Each number is 50 + 12 x the weight over its row's rms, rounded and kept within 0 to 99. Layers, rows and columns count from 0. The size before them is the row's rms in percent of the matrix's.

# layer 8 attention output (transposed), 256x320, rms 0.165, rows 179-191,242-255, columns 192-255
098:67 53 42 27 14 63 47 65 34 41 69 40 42 44 48 54 46 52 28 64 58 54 64 59 35 55 36 57 47 60 37 48 62 70 46 34 34 51 52 49 46 50 53 69 55 36 48 62 34 46 46 63 49 47 58 37 50 75 36 48 24 82 41 50
104:24 48 51 73 52 37 46 48 47 49 62 44 79 48 44 55 47 49 34 55 39 52 34 46 39 54 46 50 66 67 46 57 56 45 40 49 60 36 50 25 54 39 43 69 52 53 47 58 46 58 78 18 64 45 58 31 35 39 52 28 38 53 46 44
097:42 39 55 53 49 55 57 54 39 49 57 54 44 69 68 53 66 41 53 48 54 49 51 48 48 43 62 51 56 54 54 40 50 61 60 53 40 30 53 68 15 71 28 37 47 81 35 49 57 44 39 51 55 60 27 51 66 49 37 48 54 42 47 74
100:64 61 49 54 44 42 42 43 62 47 36 41 75 54 54 54 38 46 45 33 57 61 52 61 79 58 47 42 58 87 45 35 38 72 42 55 31 58 55 50 58 60 70 43 77 45 66 22 64 25 53 49 75 45 65 30 53 54 49 57 61 55 43 69
106:49 47 26 44 49 73 50 52 23 52 57 43 43 71 44 46 70 32 72 39 48 57 52 37 45 52 65 57 60 35 51 59 38 42 58 55 36 33 43 46 69 39 83 58 47 65 34 47 63 60 40 49 61 53 41 54 67 67 30 43 52 60 55 68
109:45 41 40 32 62 48 42 38 30 45 38 51 63 48 40 36 60 65 58 53 56 42 49 50 51 65 61 54 50 40 46 44 52 48 27 47 33 49 49 51 41 48 66 39 74 44 65 45 76 41 60 63 51 50 47 33 59 31 38 53 46 26 50 60
102:51 70 58 53 62 49 58 62 60 58 49 55 49 47 46 56 55 50 29 44 39 52 52 50 52 34 39 36 68 36 65 46 63 41 60 54 62 20 50 44 69 69 61 46 40 51 70 52 51 74 62 36 82 71 40 59 53 39 46 42 33 32 53 59
106:53 57 55 50 24 59 41 34 46 70 49 58 47 74 55 58 39 37 49 41 49 37 67 57 49 70 41 32 39 60 68 39 50 75 45 67 37 24 47 42 32 53 38 46 40 56 28 40 36 47 43 60 70 23 25 37 44 56 58 52 60 55 45 47
096:54 37 56 55 75 52 53 49 64 62 38 61 17 55 43 51 53 38 50 50 68 44 28 48 50 56 43 56 40 58 62 28 24 50 44 48 42 49 34 62 39 37 42 37 63 52 39 39 64 56 36 48 42 49 78 52 33 72 83 66 42 35 37 46
096:08 56 68 48 49 40 29 48 35 63 63 45 23 49 57 63 52 46 63 50 49 61 28 38 45 53 60 42 46 50 63 62 56 49 54 54 26 48 47 71 40 53 51 52 41 64 58 57 51 23 50 62 41 63 43 58 48 56 61 37 50 42 60 68
101:57 55 40 26 35 54 45 56 34 41 57 49 37 66 45 63 49 49 75 50 17 49 57 67 58 56 24 56 43 52 60 60 52 57 60 20 47 64 43 51 71 50 28 64 53 54 53 38 44 43 52 46 36 39 44 40 50 71 40 39 46 48 21 62
102:57 52 44 63 47 67 30 52 62 50 44 37 56 57 14 41 54 55 36 52 21 47 61 50 48 78 76 29 71 60 42 42 19 54 43 49 40 47 57 68 61 45 50 59 42 20 45 44 53 39 73 63 54 41 43 47 54 47 34 66 50 59 34 49
093:60 56 55 43 51 53 43 72 53 59 53 53 45 44 37 53 68 67 57 51 51 43 53 73 60 36 75 34 57 56 69 34 42 62 56 42 37 66 48 46 55 48 50 63 68 58 46 58 51 60 58 49 42 41 60 48 42 39 53 47 51 53 59 47
085:44 44 48 53 67 38 51 15 75 71 37 47 67 39 40 54 52 56 36 54 36 51 52 26 58 17 57 69 53 36 76 48 58 43 46 48 55 61 54 77 42 42 59 56 44 53 40 46 60 52 32 39 43 65 48 43 38 53 54 70 53 59 37 55
086:46 24 34 41 59 61 44 39 56 57 45 50 44 40 51 50 74 56 62 43 42 53 55 49 48 63 56 41 28 48 44 53 16 51 41 60 43 64 51 52 39 48 47 41 51 58 34 54 54 59 47 57 41 33 47 58 51 42 44 60 39 50 58 77
085:28 49 54 46 32 62 48 63 31 49 42 44 28 54 57 68 44 54 62 73 66 46 50 44 68 49 53 63 57 59 41 56 30 57 45 61 55 43 55 52 53 55 48 35 61 49 41 39 54 48 29 47 48 49 47 61 56 63 44 47 39 46 40 37
094:29 76 68 47 44 37 50 46 55 51 61 58 67 23 61 40 41 69 61 49 43 53 40 39 52 47 41 51 36 54 45 44 24 48 40 49 51 48 58 36 60 48 79 59 45 57 45 54 52 50 50 68 37 42 58 50 69 46 69 52 31 36 46 42
082:20 65 60 53 52 46 67 38 54 51 54 93 40 32 54 58 55 51 46 45 36 68 59 36 53 39 57 70 28 52 34 54 58 39 50 41 46 44 58 74 62 50 62 51 54 46 70 50 47 56 33 54 31 55 43 39 51 54 48 32 56 44 47 43
080:64 37 54 52 60 63 51 41 55 41 39 34 41 41 57 66 48 27 46 39 68 50 66 29 52 74 50 47 56 55 51 62 52 47 41 67 38 66 34 27 68 45 33 42 65 49 57 32 31 34 60 39 50 59 50 46 51 59 61 50 54 74 52 33
083:71 25 64 56 34 49 56 46 66 54 40 45 48 61 62 46 54 62 44 55 53 58 29 55 34 46 72 63 37 62 33 55 58 49 69 41 44 54 35 56 66 51 35 45 33 52 31 37 64 68 56 58 58 45 66 38 69 57 38 42 43 39 46 48
083:80 56 70 69 55 59 46 58 67 37 76 60 53 44 41 55 50 57 69 37 58 38 44 45 38 63 71 35 47 50 36 62 48 48 60 14 31 62 42 51 39 52 43 47 45 50 50 76 67 31 44 56 64 20 62 38 67 40 58 54 49 53 55 54
088:45 47 52 59 50 51 71 30 59 28 59 65 86 39 50 61 42 65 55 44 35 55 44 30 75 34 55 49 46 43 04 61 79 50 54 51 54 57 46 42 68 56 40 59 46 58 68 54 50 41 62 46 48 35 41 48 52 31 40 59 60 55 40 56
084:52 44 75 42 46 37 51 50 33 32 34 23 61 49 58 47 67 38 47 61 51 65 58 52 50 57 67 28 71 61 51 53 61 55 49 44 46 57 70 36 49 48 42 34 67 53 61 56 67 58 56 69 37 60 41 42 58 56 55 47 43 44 51 40
094:67 09 26 47 30 72 82 50 56 55 67 49 43 52 45 53 54 61 32 68 45 75 42 53 56 39 72 60 47 44 61 28 71 68 36 62 72 62 42 60 62 55 47 61 63 62 44 45 27 52 55 38 58 62 46 58 49 45 46 62 59 43 48 41
091:34 60 44 55 44 45 40 39 40 48 43 70 49 41 51 44 35 63 41 58 71 54 45 70 36 47 55 48 36 41 37 71 81 65 49 45 42 60 60 57 44 49 56 49 34 73 45 68 37 58 59 59 50 61 56 70 48 45 59 59 43 44 71 34
084:39 52 49 42 41 41 49 60 24 28 44 54 46 57 75 43 45 24 45 54 54 49 58 50 65 52 44 45 38 36 32 52 46 42 74 59 53 42 52 45 39 30 50 38 63 53 49 43 74 65 56 26 35 66 54 52 35 40 56 40 60 54 55 53
095:41 52 55 60 45 60 49 38 44 31 46 50 46 49 44 50 75 53 52 39 55 44 61 37 43 57 50 46 42 50 36 31 20 44 37 86 55 54 47 47 82 54 45 53 61 43 60 22 48 50 65 55 48 42 53 33 40 59 38 64 42 33 53 44
# layer 8 attention value, 128x320, rms 0.174, rows 115-127, columns 192-255
087:37 28 63 71 69 49 60 41 31 48 41 42 49 38 49 55 84 23 50 48 44 58 47 31 52 26 76 40 52 54 56 55 36 56 39 74 45 41 57 42 60 51 23 54 51 62 42 38 52 46 59 49 50 46 37 56 48 44 66 60 44 40 43 42
097:81 57 41 39 57 45 39 57 55 42 43 60 69 58 42 69 51 64 36 54 43 60 25 35 61 38 46 38 52 53 48 41 66 38 46 37 39 59 45 45 41 65 41 42 59 42 61 27 56 59 36 63 46 41 55 47 56 38 39 56 72 71 38 76
096:59 46 55 60 44 26 39 59 35 29 47 49 47 62 54 32 51 50 41 63 44 52 48 47 77 17 58 56 71 75 39 46 40 56 30 47 43 68 44 45 62 44 83 52 31 27 47 54 45 69 48 57 45 46 29 58 84 54 29 63 62 58 45 42
088:55 48 45 60 61 50 40 43 60 30 33 64 62 61 60 59 62 38 41 58 63 35 65 49 29 47 50 52 41 62 49 44 61 43 52 49 32 51 53 61 46 50 29 62 52 32 43 31 55 56 59 40 51 55 50 69 53 36 41 68 53 52 44 43
092:42 42 72 50 40 50 48 49 61 39 72 47 38 34 61 53 50 46 43 59 49 40 54 31 69 68 44 55 51 73 52 44 71 36 41 46 39 58 49 55 36 58 45 42 46 49 49 38 12 56 66 29 52 48 55 48 71 62 64 66 55 48 40 51
090:55 39 45 55 59 57 69 46 59 60 27 57 48 49 69 55 55 54 56 60 53 64 51 58 59 44 47 32 53 50 39 50 71 51 49 44 44 59 46 57 41 47 53 56 21 23 53 52 55 51 33 40 63 55 38 48 52 53 39 51 31 54 61 50
097:67 22 69 59 54 34 60 47 30 67 61 47 62 51 53 48 35 50 90 69 60 55 51 61 66 69 47 57 38 52 34 49 32 26 25 38 53 45 26 36 52 52 49 56 35 47 45 32 42 68 48 41 58 50 61 53 48 48 40 37 58 53 24 51
089:59 22 58 65 58 44 44 43 37 40 59 67 49 24 55 59 37 53 40 35 31 54 64 56 38 42 52 58 44 52 35 74 65 66 37 54 55 60 48 74 51 41 56 72 47 47 34 67 46 49 38 52 16 44 37 63 51 31 37 43 46 35 64 53
085:33 46 50 21 59 41 47 51 44 21 59 54 39 52 66 54 52 73 38 41 43 59 33 34 67 46 45 48 53 41 58 63 55 44 56 52 58 55 44 44 47 62 55 49 37 54 59 57 27 62 65 41 56 62 29 42 68 39 36 39 50 51 65 64
095:53 43 40 56 36 47 51 38 57 48 26 35 53 30 57 37 60 51 61 45 44 70 26 55 44 53 53 43 38 46 47 47 65 54 63 26 53 67 68 48 37 38 41 85 54 77 50 49 52 47 60 32 76 52 58 38 53 65 32 52 27 34 33 62
095:60 68 44 64 60 43 43 60 53 49 49 57 73 42 67 28 44 62 51 54 57 51 54 63 60 32 51 40 57 39 50 54 39 52 65 69 50 46 51 30 44 55 87 72 43 26 43 57 52 43 53 65 38 43 53 27 54 53 27 66 69 70 52 70
090:35 48 59 28 57 32 54 35 50 47 67 43 69 56 33 45 69 28 36 66 59 39 49 53 64 43 56 56 55 59 43 43 27 61 49 55 57 49 40 54 58 62 47 66 63 54 51 61 52 55 32 13 37 65 59 32 54 64 38 58 70 53 61 36
094:31 45 51 49 37 62 56 30 42 18 67 54 41 61 42 53 41 21 29 38 56 64 35 43 30 49 53 38 32 79 54 56 48 56 49 58 64 54 70 70 62 42 57 27 49 52 50 39 36 50 35 58 64 64 45 38 53 50 49 63 47 47 50 66
# layer 8 MLP gate, 1728x320, rms 0.183, rows 0-22, columns 192-255
094:39 40 30 54 62 47 59 55 52 60 33 41 49 47 58 51 33 60 45 45 56 67 47 62 69 69 47 60 47 67 15 21 38 59 51 41 46 19 29 61 48 51 42 43 58 55 27 47 05 46 50 48 56 50 35 45 56 39 44 46 74 54 34 51
099:45 60 55 45 33 35 47 49 44 58 58 60 57 46 75 31 33 34 42 61 77 55 56 56 53 56 53 64 59 49 55 71 35 55 42 56 38 32 59 36 49 47 45 46 59 22 60 50 55 61 57 56 64 38 51 79 37 45 52 53 51 57 47 48
098:70 35 41 51 49 31 38 44 55 39 38 53 46 67 67 52 50 58 46 55 46 50 61 45 44 56 66 61 53 37 46 40 45 56 42 28 75 67 52 51 36 64 35 67 42 46 50 32 45 45 47 57 49 43 65 76 59 33 68 47 45 54 41 59
107:50 51 51 47 55 56 29 59 55 34 47 43 66 47 71 45 39 40 38 50 39 58 50 48 50 57 61 47 55 47 36 39 49 62 37 56 30 52 48 57 45 55 51 65 57 61 67 37 42 36 39 50 59 64 37 59 35 57 44 53 50 39 52 38
094:36 61 60 39 46 74 49 65 59 49 58 57 59 58 54 45 49 29 59 50 77 59 54 48 51 60 36 55 66 61 38 61 41 56 49 43 45 69 69 61 59 58 51 57 57 72 49 52 44 59 39 57 66 71 45 35 42 50 36 51 40 57 69 80
100:38 55 32 59 28 68 45 28 58 43 50 20 72 72 44 58 42 42 35 23 33 39 23 70 34 61 40 62 56 38 36 47 54 48 20 49 34 43 52 49 30 36 60 40 53 45 60 56 46 57 56 38 54 45 44 44 66 55 50 69 38 37 51 69
102:45 51 56 54 50 64 53 53 53 44 51 52 43 40 33 55 39 60 58 34 42 45 56 29 66 48 46 65 43 50 55 51 45 43 55 49 55 63 53 71 42 61 53 41 57 36 44 40 44 63 56 34 65 69 67 46 53 43 46 34 36 45 55 57
100:41 37 50 34 32 43 58 55 64 49 53 52 49 72 27 63 30 61 47 58 62 77 53 56 39 66 39 49 51 51 65 54 60 54 51 77 31 49 36 62 48 58 38 34 37 44 62 54 63 44 41 54 58 56 46 59 37 64 34 41 54 28 47 50
108:35 66 47 36 55 44 46 61 58 78 53 48 38 58 48 55 48 58 38 54 50 56 34 63 74 51 34 57 44 46 37 39 72 32 40 56 33 42 67 46 50 44 41 37 59 34 50 44 50 44 58 49 65 61 41 49 67 49 53 23 48 43 62 50
098:54 61 62 57 60 54 52 60 67 54 26 58 42 45 73 40 48 57 41 46 57 47 35 36 72 58 50 47 48 54 29 75 60 54 54 51 55 47 56 65 55 52 54 51 64 48 49 62 40 83 44 47 41 57 51 46 46 36 55 59 31 43 54 48
099:68 67 57 62 64 40 63 58 46 49 25 66 46 55 43 47 36 53 59 50 52 56 57 48 59 57 32 40 36 64 59 59 62 43 54 52 63 61 58 34 63 42 28 19 52 49 56 61 63 53 55 30 51 44 67 43 56 39 42 46 34 48 45 59
098:50 43 40 73 47 49 44 50 61 28 35 45 68 71 43 44 58 39 43 56 69 42 51 45 43 38 55 41 78 48 62 52 37 53 68 70 55 52 38 56 55 40 53 30 53 46 46 56 53 50 46 43 57 46 67 63 76 63 75 55 67 61 37 51
099:70 50 48 77 76 70 42 38 63 73 56 33 63 35 48 39 47 47 58 59 30 67 50 50 53 39 53 61 33 64 21 84 36 53 40 71 79 51 61 70 56 60 44 39 73 46 52 61 36 69 66 63 55 57 34 48 20 69 41 30 69 58 45 57
104:64 55 43 53 64 59 55 42 71 64 28 76 65 67 73 67 59 43 72 49 44 48 44 55 50 44 69 39 60 38 51 52 65 60 49 59 45 61 51 37 59 43 60 51 51 45 59 41 48 47 64 54 27 63 36 48 51 52 69 50 61 71 49 45
096:91 50 71 38 40 54 41 44 49 54 48 40 64 35 41 26 53 33 63 38 34 46 41 61 33 63 56 64 30 74 26 63 44 44 57 30 54 73 30 42 45 59 51 37 51 36 63 61 58 65 54 50 65 59 60 51 60 59 36 46 52 56 50 54
095:43 29 52 24 59 36 56 25 46 48 51 43 57 64 53 62 73 34 43 28 47 44 61 68 41 58 39 30 52 51 57 53 49 45 59 41 58 56 33 59 57 57 50 43 47 69 38 66 44 26 40 42 47 66 58 50 60 39 43 41 61 26 35 53
099:58 51 31 48 47 46 36 45 55 31 42 62 44 67 59 47 52 93 49 47 70 40 46 55 61 56 42 53 34 33 44 31 54 37 42 55 53 52 42 48 56 42 32 45 51 62 30 61 45 32 63 64 50 57 46 49 69 58 28 65 36 57 62 38
102:33 44 55 70 41 47 26 45 63 54 37 39 46 47 52 49 28 73 67 60 45 71 45 35 49 46 55 47 32 62 52 59 52 55 49 53 39 51 46 64 42 44 18 45 55 42 51 43 58 44 53 55 42 64 39 62 53 53 56 47 40 47 34 33
098:57 76 50 77 42 41 34 32 52 62 48 48 53 46 61 56 49 36 56 44 37 65 40 40 37 51 27 57 50 60 71 60 45 67 46 37 46 45 49 55 50 55 39 55 47 38 64 52 53 46 54 53 60 56 44 52 63 53 29 36 54 63 50 47
099:48 63 50 40 45 62 47 55 26 44 53 40 48 49 34 67 58 48 57 37 36 54 55 47 67 35 52 50 33 55 53 60 41 59 49 72 49 33 75 55 39 47 27 27 32 34 69 50 47 73 34 34 53 43 52 46 54 47 48 46 52 48 45 38
101:40 55 37 65 48 47 27 39 54 53 38 48 49 57 50 51 62 57 61 57 48 50 50 48 31 38 50 63 39 66 47 54 57 42 58 40 65 59 37 58 50 33 55 31 50 53 42 58 66 64 57 50 41 39 66 14 67 68 46 76 61 42 35 51
097:52 31 44 63 60 76 44 56 58 50 58 43 45 66 38 37 50 56 58 62 30 52 59 72 67 50 27 63 40 68 55 57 51 35 41 57 34 47 56 61 37 66 36 56 75 50 68 58 40 66 46 60 50 65 62 65 72 82 21 66 31 50 40 42
092:45 62 48 47 38 27 64 46 36 54 24 58 43 35 53 42 39 45 56 51 65 81 42 32 57 43 44 50 48 47 50 40 57 46 75 40 76 39 61 33 60 35 33 43 68 53 48 59 41 51 69 44 59 22 42 43 39 40 58 22 64 51 42 24
# layer 8 MLP up, 1728x320, rms 0.18, rows 0-22, columns 192-255
097:61 65 54 55 35 55 52 64 57 64 38 43 41 53 77 68 64 33 53 55 38 58 37 57 28 40 63 44 49 44 36 48 39 26 50 47 44 67 50 58 43 67 69 49 70 61 40 58 39 56 53 52 57 49 61 34 55 61 46 44 45 62 62 59
101:49 55 52 13 57 51 41 62 40 59 49 70 15 26 60 43 35 45 52 41 60 71 59 46 51 47 33 44 55 51 53 48 45 62 57 54 42 33 68 38 64 64 46 44 52 42 49 65 51 42 83 40 53 51 53 54 54 46 62 50 78 48 47 43
099:39 63 48 35 45 59 72 46 73 29 46 74 43 38 37 38 52 35 57 31 39 55 69 60 50 55 62 54 61 66 42 50 46 45 42 62 31 54 78 60 52 39 32 54 45 45 30 38 52 60 50 22 73 58 57 60 65 65 31 32 72 53 50 52
104:62 65 65 45 28 64 50 43 41 67 63 74 48 59 49 37 45 56 63 45 43 34 46 69 67 48 62 51 44 46 46 56 36 54 55 77 53 65 62 31 56 48 56 65 49 38 51 66 50 55 39 44 34 62 47 27 58 42 56 36 48 58 30 47
087:65 54 57 23 49 73 48 71 37 36 47 55 42 59 64 51 26 40 47 28 85 53 59 59 51 59 32 47 50 37 34 51 44 62 36 45 57 74 57 49 56 51 39 78 53 62 59 54 54 57 33 35 51 27 45 50 54 40 44 58 51 67 55 62
102:51 43 37 58 73 35 38 58 56 54 54 56 62 65 60 48 37 49 56 21 56 43 30 62 26 63 37 47 35 61 35 24 51 65 52 54 40 59 47 57 46 37 28 49 54 37 35 90 30 56 39 46 36 59 45 42 52 73 57 24 63 30 61 46
102:58 28 55 38 53 47 54 48 20 75 32 33 47 51 53 62 68 47 53 46 37 38 46 66 57 35 56 31 29 61 30 54 37 39 56 45 40 59 53 62 52 58 55 64 37 35 43 62 61 39 49 52 53 42 28 52 59 47 55 32 48 61 55 41
096:48 48 55 51 59 52 28 59 40 58 36 40 60 44 44 42 55 48 50 57 60 42 45 55 48 55 58 38 47 78 52 51 57 59 71 53 64 48 45 48 40 73 48 52 51 61 41 53 52 51 34 62 38 53 40 62 70 21 55 55 38 55 63 41
105:64 39 83 45 21 65 41 49 48 43 37 60 69 49 64 42 70 39 28 39 62 49 74 84 48 55 44 50 32 27 49 58 46 52 65 67 55 49 47 44 18 50 67 48 72 52 70 42 46 72 64 79 44 57 44 44 62 53 50 52 47 49 34 47
104:39 68 34 33 44 42 59 57 46 41 63 50 36 40 49 41 48 68 54 58 49 46 50 61 54 53 64 59 59 69 55 36 54 49 39 40 46 47 44 51 54 60 53 49 43 57 76 53 47 33 71 63 60 62 42 65 50 54 28 65 66 45 48 71
097:27 51 36 46 57 57 54 72 33 47 60 22 72 44 38 64 42 71 47 47 38 57 55 24 41 62 57 40 44 38 38 56 70 33 51 46 65 32 43 46 55 13 54 59 47 44 41 59 59 56 38 67 49 48 53 45 53 87 47 65 43 46 46 61
108:45 55 65 39 67 53 57 49 56 34 50 41 51 62 63 36 32 50 34 44 58 51 50 36 70 39 57 40 65 30 36 40 39 59 28 43 48 79 39 69 45 61 64 55 56 40 63 58 45 56 51 53 46 42 39 63 39 51 69 38 66 47 52 39
101:50 44 43 34 46 58 55 51 51 52 53 38 53 63 30 44 55 27 60 51 60 51 46 47 59 34 43 53 96 39 38 47 42 45 35 43 74 36 47 44 31 44 49 59 69 67 38 74 67 70 64 62 62 51 39 48 51 49 52 82 43 31 40 50
102:45 51 43 60 69 49 29 50 59 49 37 63 64 70 49 36 52 56 57 18 47 43 62 61 48 39 60 23 45 50 55 71 59 54 38 47 38 48 61 60 54 43 32 53 58 58 41 63 65 59 37 42 44 53 57 63 82 42 57 35 60 35 64 42
101:50 42 53 39 40 62 24 72 38 45 54 37 63 40 30 52 70 34 42 69 48 56 68 53 55 69 74 66 49 43 40 63 58 40 47 42 46 59 42 60 54 55 61 66 65 40 64 64 50 66 70 65 50 63 46 40 34 49 47 30 42 82 49 48
099:49 40 53 69 52 30 40 64 68 64 34 34 56 66 67 43 31 47 48 39 58 54 43 48 61 48 63 40 55 53 53 40 57 51 35 54 30 26 68 51 50 45 73 51 41 52 57 44 67 57 54 43 55 36 46 38 60 38 66 49 41 40 45 52
099:50 32 61 61 48 46 64 47 45 56 71 57 61 31 64 53 31 18 56 74 69 58 48 48 47 33 76 63 85 29 78 49 57 65 45 34 60 58 40 52 46 37 44 29 71 32 49 66 39 74 42 49 51 41 61 46 47 29 48 43 69 53 39 42
105:35 52 69 64 64 39 43 57 35 68 33 46 40 56 55 35 55 54 31 50 59 34 79 38 71 36 47 38 48 53 58 45 44 58 40 58 57 55 58 71 38 55 58 65 50 34 69 46 51 49 49 58 55 63 46 56 45 56 40 36 34 43 48 53
095:31 57 38 35 57 71 42 54 48 42 39 32 49 62 50 50 38 43 41 54 63 32 50 62 82 44 51 44 64 42 64 45 62 50 36 43 33 56 44 55 54 32 43 39 56 55 70 48 50 56 51 48 66 31 52 66 46 46 64 42 36 51 37 36
097:42 45 36 60 50 68 44 68 47 50 23 45 60 47 49 46 60 56 56 54 37 38 36 56 61 38 73 51 38 63 45 54 41 47 39 28 30 74 37 36 63 30 57 55 46 57 47 30 65 59 58 57 58 44 32 44 72 63 60 42 48 70 80 59
097:48 36 59 39 14 36 22 48 50 53 31 55 43 36 47 43 64 37 62 51 46 45 39 44 39 56 55 57 65 32 41 49 51 35 59 55 66 50 33 43 43 50 32 44 45 41 55 50 82 55 58 64 49 34 68 70 57 49 53 69 49 32 64 28
105:54 70 68 66 48 65 40 40 47 61 52 54 53 66 29 45 58 44 67 42 59 50 54 39 43 56 42 57 59 46 42 68 34 52 64 70 52 62 82 61 35 46 43 43 69 58 41 51 59 31 46 43 63 46 56 63 39 42 34 29 66 52 52 77
090:66 36 59 39 34 50 62 62 51 50 61 53 67 52 45 56 48 36 54 56 45 64 53 48 43 41 72 54 51 37 44 47 53 35 38 44 51 56 65 44 52 35 48 70 62 44 44 40 40 67 56 53 70 22 51 65 72 49 69 58 52 59 33 37
# layer 8 MLP down (transposed), 1728x320, rms 0.164, rows 0-22, columns 192-255
093:65 61 37 49 64 38 54 36 63 63 44 52 67 47 37 64 50 51 49 41 42 49 27 69 62 51 31 40 52 54 38 63 37 44 58 50 48 60 25 46 44 59 48 48 29 38 38 70 33 56 59 66 54 56 61 45 88 51 59 44 35 69 47 39
107:28 49 75 41 29 46 69 33 51 67 49 75 43 55 64 44 53 46 38 67 55 64 58 34 58 50 65 49 48 58 54 35 55 35 50 46 52 56 67 58 45 47 45 45 54 47 40 68 38 61 46 58 61 45 43 71 54 58 59 39 79 48 49 46
101:63 43 76 52 55 55 34 42 50 54 42 48 32 68 34 22 31 47 43 38 52 63 43 49 60 45 29 62 43 59 38 58 45 52 38 61 52 49 42 17 39 61 35 48 66 60 66 60 44 62 57 46 70 63 60 78 71 35 51 61 46 58 56 43
105:59 49 49 58 51 31 49 37 44 46 55 72 46 62 44 55 43 63 70 54 67 55 33 32 47 50 49 43 47 59 45 62 43 52 65 54 36 61 75 25 70 47 23 67 59 66 67 59 53 62 60 44 37 57 56 62 51 59 44 76 49 40 57 49
101:48 36 47 37 54 46 35 64 57 30 55 61 48 58 42 53 42 60 47 52 84 35 41 42 54 49 73 57 42 56 55 45 42 30 48 37 58 41 36 51 66 38 65 64 40 45 51 52 66 53 49 52 54 60 45 32 54 57 58 43 55 37 63 47
102:38 59 52 46 38 62 40 36 50 44 46 44 67 37 47 28 58 55 42 59 59 60 50 52 43 55 58 31 55 61 62 43 40 53 48 42 63 62 39 53 63 50 61 60 47 32 34 47 62 74 54 55 49 56 24 27 65 57 36 38 50 63 63 38
095:46 57 50 46 24 52 71 29 53 43 49 52 50 61 53 46 46 79 42 47 72 46 29 55 63 63 69 45 31 49 52 51 59 63 34 58 36 48 65 47 61 38 43 58 59 36 60 53 48 59 67 47 36 48 42 37 63 54 72 73 55 46 48 52
100:56 55 42 63 53 44 63 74 32 57 54 24 35 56 46 53 34 62 44 53 56 38 76 61 51 77 87 52 36 25 42 34 45 53 59 38 43 52 45 34 62 55 60 55 29 45 70 59 60 66 55 63 40 27 52 43 54 45 64 57 44 41 42 59
103:37 27 40 58 64 36 37 54 57 34 39 67 44 67 52 32 62 47 61 39 54 40 48 59 68 48 36 63 59 60 41 50 25 42 56 45 45 43 40 47 59 52 37 58 47 51 33 44 50 70 53 42 53 52 47 56 42 50 56 54 41 46 64 39
102:18 49 39 53 62 50 61 32 39 51 46 38 54 73 53 53 34 54 57 45 41 67 34 42 82 70 53 38 56 19 62 55 66 61 52 60 56 46 61 43 54 37 49 60 47 67 61 38 45 52 42 54 65 49 40 49 40 52 56 59 41 49 29 22
100:32 51 42 55 37 54 31 30 39 46 52 31 41 78 70 60 48 71 72 51 63 44 62 63 57 47 46 64 22 36 38 31 47 50 41 40 38 49 81 28 65 51 61 64 30 62 42 60 30 61 47 45 38 59 49 51 63 52 52 46 63 49 44 55
102:56 36 33 38 38 50 39 55 54 35 37 55 38 57 36 64 49 48 65 64 48 60 53 46 68 55 41 66 51 63 58 41 33 63 60 46 46 76 30 50 54 56 43 70 41 36 41 60 59 33 40 65 61 59 66 45 47 86 44 43 43 43 45 67
097:41 55 10 49 31 47 51 56 34 45 66 38 48 51 09 42 59 42 54 51 57 46 50 44 55 62 51 52 41 64 53 26 45 38 52 39 50 36 52 19 45 29 48 57 36 77 53 27 46 36 62 42 69 61 57 35 56 55 44 55 25 46 48 35
104:28 52 38 54 53 34 46 10 59 27 39 52 43 67 66 56 57 42 55 49 54 38 52 50 66 31 63 49 26 37 47 50 47 50 61 59 46 63 52 51 51 33 55 48 55 36 52 38 32 39 48 60 42 31 42 44 39 31 64 44 31 59 50 66
096:61 37 51 43 46 28 48 29 43 36 54 50 61 69 51 41 62 32 42 70 43 51 45 51 60 22 34 62 66 54 52 45 29 42 38 50 62 41 45 44 53 28 43 46 57 70 72 49 53 30 43 60 59 43 44 54 59 53 42 55 58 56 50 58
096:41 44 58 69 56 36 48 48 46 44 27 42 41 42 63 52 34 34 37 65 36 47 69 31 56 50 47 39 63 48 47 48 40 52 51 64 49 46 36 48 52 59 66 31 25 37 21 66 34 45 55 36 61 47 60 40 61 49 54 39 42 37 71 50
102:66 44 43 35 63 63 55 43 55 59 41 39 46 48 58 41 48 36 65 35 51 74 41 44 67 76 59 58 61 53 59 50 39 43 59 35 47 59 47 38 74 57 55 35 81 26 48 25 57 51 43 43 45 41 48 48 40 39 57 54 61 50 62 51
099:44 46 42 59 22 42 35 61 50 56 35 46 47 58 34 42 79 60 35 38 37 53 66 57 55 47 61 42 47 57 38 60 55 53 58 55 48 44 53 39 52 44 53 54 51 41 54 46 37 75 46 43 71 51 66 51 72 61 20 60 57 46 50 60
100:67 73 49 56 48 74 53 67 59 51 59 49 58 54 58 33 63 61 61 35 54 63 60 59 59 36 57 49 49 41 66 48 46 47 71 52 31 58 56 64 36 62 42 41 48 31 54 45 45 60 54 33 52 35 31 36 33 58 55 46 28 58 32 60
104:63 74 36 47 62 28 49 46 38 59 52 51 61 52 41 43 56 50 43 62 55 53 52 47 47 31 43 36 67 54 10 27 43 62 35 52 39 45 48 37 54 33 41 80 68 62 39 47 59 44 45 30 73 65 59 36 58 52 56 57 41 25 49 53
097:53 34 56 49 72 61 60 67 43 67 34 66 45 52 48 51 59 55 63 62 54 32 50 49 46 38 58 51 48 37 56 37 47 75 47 46 37 54 61 28 32 67 74 52 60 34 74 52 38 48 33 52 60 62 63 48 57 45 42 45 33 55 65 60
102:49 47 48 59 70 60 37 37 53 22 51 31 54 47 66 41 51 52 44 38 82 61 34 42 41 64 33 65 67 31 54 54 49 27 60 47 37 52 71 46 48 51 45 31 56 47 45 59 50 32 70 26 46 68 37 60 57 24 53 56 58 46 65 51
091:44 55 55 47 56 63 29 42 45 46 64 52 45 55 28 82 66 64 41 28 79 35 37 30 59 61 49 37 55 61 44 53 27 31 41 43 40 52 54 58 62 51 41 57 62 49 42 74 60 47 54 48 35 48 51 47 51 51 39 48 32 44 64 52